Weights of a small transformer language model.
Size: 9 layers, width 64, MLP 256 tanh GELU, vocabulary 2048, 0.598M parameters.
Training: a variant of Muon for these matrices, 102M tokens, 3101 steps.
Each number is 500 + 50 x the weight over its row's rms, rounded and kept within 0 to 999. Layers, rows and columns count from 0. Numbers have three digits each. The size before them is the row's rms in percent of the matrix's.

# layer 4 attention value, 64x64, rms 0.189, rows 0-63, columns 0-63
090:560523399529495483587468518526558578503476525384453514607432544393476463515497475568533463554553469485503434537533457532552531508463451433426451527496486525574496553492443560469531427451578492
106:530456489537521433521430531445519533585500554466457481593510513398560586418558490497579441560504449443468478471484570537504473417390572522474497476494500412554553525389549528522488527508510490
096:592537455493546522498457506503454510441571460448522585565567427455506508592503491494506511414524484472462571446495517540628459567506496528420457411549604524520441487422477481478496536522460415
092:617455488550541517499530541483491486453516595418494465457503509519394457569500445485498448473534558426409590516444571585546467443450440441506492597455533503541526545475492532402508512546468521
096:456494538465539495435498416467435388580583471463471561471542426592426524585440497541433551522525518473519544507580473543538548567520498540469572496483500525513405448567520478470475509413428492
116:505539450445547476509511443548500495407501473446523523543439529513448444593486503550468530507480501547572370596431451432520472571472468471523462434569483524515620514525571488589483437461563517
107:489441461522521656459643475539583509544477508474503512532581502537502506485490516480497423436494454438466523461458489573485453489474483472457437505507550639543439466464483471401556539534486541
108:506454509499480508524517460489467478564526514600502569562512509384540519465473466487480481439453564512500411501482519432563556441562486654571431484522526420480519526546506458360459503557518523
090:501456552470532501501546563494458513467486481473540439607560490547458433469535565520497412489455605483408535496495469546523571442336461455527497513444540460501473503512427522601524575526552493
103:532504511492424576443424383566516445470505508568529575511485578528487482499478467488416557654520440475519455540492498551434560491496513477523542460441400578533506475558573455463494491473557500
087:541566501561499528433475482459552445587551509495446484548489482608526510475457498520503480648480501377516471477537529447506467484460521493573407451593525483520497495491438509503414531488629459
107:381474606405557527487537458499422488572525443485517555472616483555534516509493465553489511476413520436523454515494474517487583418426483572482531511456492517509371518519541497584508522439508497
099:458479493559506530472588522471526401531537559443440481435489484537463461468594465433504546551390514501481477450437582470429442585532533530472613527539460532523508493542587460531419491568469459
082:526528573542463619456464488542456439409440575530566473478507463527453489501492487497518495542542458401544604480563539529461584514460503421559520529464518545440392490469495575517520478386489516
103:548510412546537521493461492507483469584492527449393508441487478534562491502484523497500504605412527399532491528560526457414495471452595514561522560454387489446448584511558515558544523497543419
103:560479507441539525525456483522506573530571539504490564588500582461471591468421446540471578490512445368505519479480577476517513429411465492456560527576532491499557456503462409502448525413559527
099:541481404471504454566453494453526536481541509467472524468490524502523470380494500537424560534492546393551460486534543485488512427460439563599481592556495488461527518563474401558445497512631451
095:481524513421490449475448586514490494506565450412558545486508491534445493561590576494530463540497550392509491421504526562404543579439539480453499487533486487483417578536527551531444466455574397
111:472517460479544543403528484511491494568507420454559505463554576536602435559514460455437519468377605508498503475537432554599406539444554480494458506514529473434506497568507504528465546499467416
086:527394435505532584582576580542543528489502488396393462458464547426506494563476498428459467469466425546563548554483484537510467441477559446484466529481483533528494566485424559482549580494445463
100:532459493599407613539488477485563514469497565549525472452538543464544531413421506470470555512539434611501568519548459477499502462612494474468510523541486504439522395463461484463474416461439555
094:455554524515443615568430592518454378432486541531574484566493504392503506441558509582622462501428557535497488495427534453553510478519521473517524476536517472458458465465502504575499480443479524
104:459560570469492599488407531516481471590483482524518508555508538486530501537454455557525468596470458448521476478547488497535554429417541426537442513499484519415412458480461463589557525356467539
104:575447515538432414498508486469493441505504588465486520445586431554420559541464557475506561578575487495430563513606554473463544510523552517538451396526486449486512403543491481523422555462475521
105:455444571467557491482572491467474563517462544472529477472604528495520518462543442520509441555449469546432487525478487511587459401395486514499531575513534479480528391453569450596497454564435592
116:502417486474474527417562493531486450510474467556447472580541484600421471524436537544508551598496562566470537533559452533538558503445483412424429479444525515503531456546407494516497619453487542
103:458482475525489537535497588428498374606567424553477490528472549543549505503461519484490452416470640572523496392493484514450458503539532489504431532519525424449562557475482465464504542502414510
090:622498528513529410488462479471434522463554508516515491500508472563484497636402592384427471485600545537485582494519509497436548500502502540579462446463495453511537548407473509484507534550495469
099:427496572382469464444491401597500610516453499559599518410504550473533550470493499498463513563507457478527453545496453505484516444487511527514591508442405556494442451532586451518522449485525545
111:510486600426463482514526517559543531491524514520557512506456505606377560579449481478432380456568503576511495515399479469507469468511453501504557504505508533484500452457560421467549439493439608
117:510562501466538444487450373496446359513444481475607518561533626472511526492509458468470481410463524503550537522595549494527498476492496550501494482408490442494539471553524525483573475395489513
123:465504448472524581495533478464457522542622441502428562564462536443490547459488469570498577464507525540495459406515457473464574478564450514420564581602506547430494478511430396465549493542483508
100:547448460539401456481506443536535519554498582535542515581445483373516556478445465517427525460501636506547427525547424514588509515560511470497486427456514429551493548571542495474441520483467468
113:493500453483488442490453574420551520527560492507437498465530389631437540558429615614549484540578524533459478550422476511455460484569477443451433500543504510514557479466509448539492508511475538
093:464474385464522575473556464450444531491548497423405539490478497489465501532507466479444601520462545497564452524520514595604542471467515543376566553468523548548521534499468453485528564435456416
102:567484527526494596512612516549522567441498470511461526427506574616473479600438381435434519495472482541465520466495492489555444469461497416408477540506542530482585472460486459477553498522456553
095:543457556534488553537520429586526460533461516484592470576570585540518426457486482375437455479480501553456563464521501511437553471414483562535544460408419550490425456466507495489553507441534534
088:595485442501536450478523452494502529493552468491432477507526441584452489463498566434421564533426514502443562533591537444558499497473557572427587458430439478514516468556469444539559582526549406
086:547469568507410527518462561484602559440495479563543520485530568531525436476463468446433568499506438458529513462418469550494547491505390505556463502524566535458472553485450366543392516510553467
109:489502453531473428467613416534505396466417501473472531496484535520492550513487588542524511510500523463440481503490415485427450614500505444531563374480486521596543481532531431518476544598545519
096:564559530535518576519374454536467377432572440538478553550441549509489478537466419615484569530487444479486474560463475438477506508505506419565511428552444477486561499573524540509490499478557506
101:530511523441586554446554559541416478452501523501423487553396524527405534564504453477522457517489493466554576467444569440484487506426481466560577619557572519416528528464452476504527545553468529
078:497438455518520543423487399491523422541504533500491427528529480515465566391489578520528492505540468586538605590517481526436521447590477547467572552439427555470460467486508545417572481478458541
088:452516490469517443516516469402529559487509414596504525504613445585538473476470607481449523444488455578438447515485502482505497496548483574436447440472517502549602411501501392551544518550505514
103:495498524507477539485554517451433455432486487523542490446513551548523509599427564461479430513454627601552495539472407520598504484505493513477469521471572422491560568368518483518485425503441505
091:502506540559473568480545471436485461468514549482537446510512535426473524486479501499544574382536527406472542450472527568504607420544419491525484461477555554547452551445377447463542608460502500
106:566449478534400529455452486556609506606525471447488618551557537535531551519517406530480507512496478475432465481477419554534464492474542514483472399566509489428446480559556454421454547497519461
099:515538524469431483523540515520525495430465543381601521411568582601472475597442555443469439539522531526516522546501470484423512489517440458505437500539506508501475461505452539544408389448569496
078:570520593519571361481506504457425558504496562464487467558525489406469479524526458516571527585516469470353524484527524465559540508440433488493507481509520451541493478457449478573434492609489520
104:419506519500464475469531516512499416541521518509556434401450570480537552465499506518588584428501636440479516458419525510470434480545508485570524450556500470538547527520450508441396612481543512
101:563504497519534395545520441476464566487520536408459574481500496390490570542477458500471564456595410446500556496615492529483558555563457499419556507484517498594443523522469545457477441531473461
088:576426481518417475514529532613575496539490482450537502428564468617526547475493466488515479524540568487484584406558450529515391506454539485486432419523506523452383485428539484511472545488501504
109:492543467496476510516427520424484546527527521448458520454502425468523541506449475574497533542520502498590496564583447494670524453560481551503467564561573466425409493482430488535465445410461455
101:487492529518513483567519536469526597457464453456443466564460512501524503516472564557497427503470456553539417618471347469539553475429486479491505475498520423514536596442484557601526424491561488
092:429531516502461480551531491482552468480514469360533523423536497600496531537572521513525453422566462526478427531403461545362477461528515523539495378539451561565473502481563544519539501506533500
088:490484483481392460487475523479482411475480519481502554587499501407468523558532516501486505514493547674529463583495430534524564535617501482458496428450516460515478510583495496550460530530389443
115:490475478458464466526444453453460440386473396530537589482563531523487550479534537540486503407596442559550552517568466595444575500562469532437462511442543469475536508522525551426574437477477513
092:492531574478464427427495461430534472473547436519575450598521515617462515408561563452477519468516537479509506430489508543411585490482436543467529413465525495536503545474470456576501549498601439
117:531498533499533465510483484509501534475431494490575461500555516544570438550461552401462426470560460498501553529506491515537479486389512569686392430521550469477525472433449552485461541472559509
108:480475496517538461452521419492511554555497437481532431504510532545556530444562512463525412531592492557484493444572460586470483434421552525477447495467460508521543499374542589426629476525521555
085:561584466473524502590443511477493513415570379479456592465487479554453506569491528546456510395530427420455489459511518451475524484520508517524488453538485526451506492532468399502652527508555472
100:497459531486470481463551479468544504494556476341524553400540548528460545580548486450455493472567450462543534511517455620518537509524486562486484484569564505518442545530481567380424460477532434
095:548488473517473529537423505526528511539528521535517559414552453543610543447455473423389471435455483455535566472515554442456386475534582565576526502529481455424445444537573492490448494514478431
103:424439562508473481481587514449502524529490575452480434393532413586449459476503494478447554558510533566530529533551457520506571507517455540548590583491496533454396464546494475600431493473426509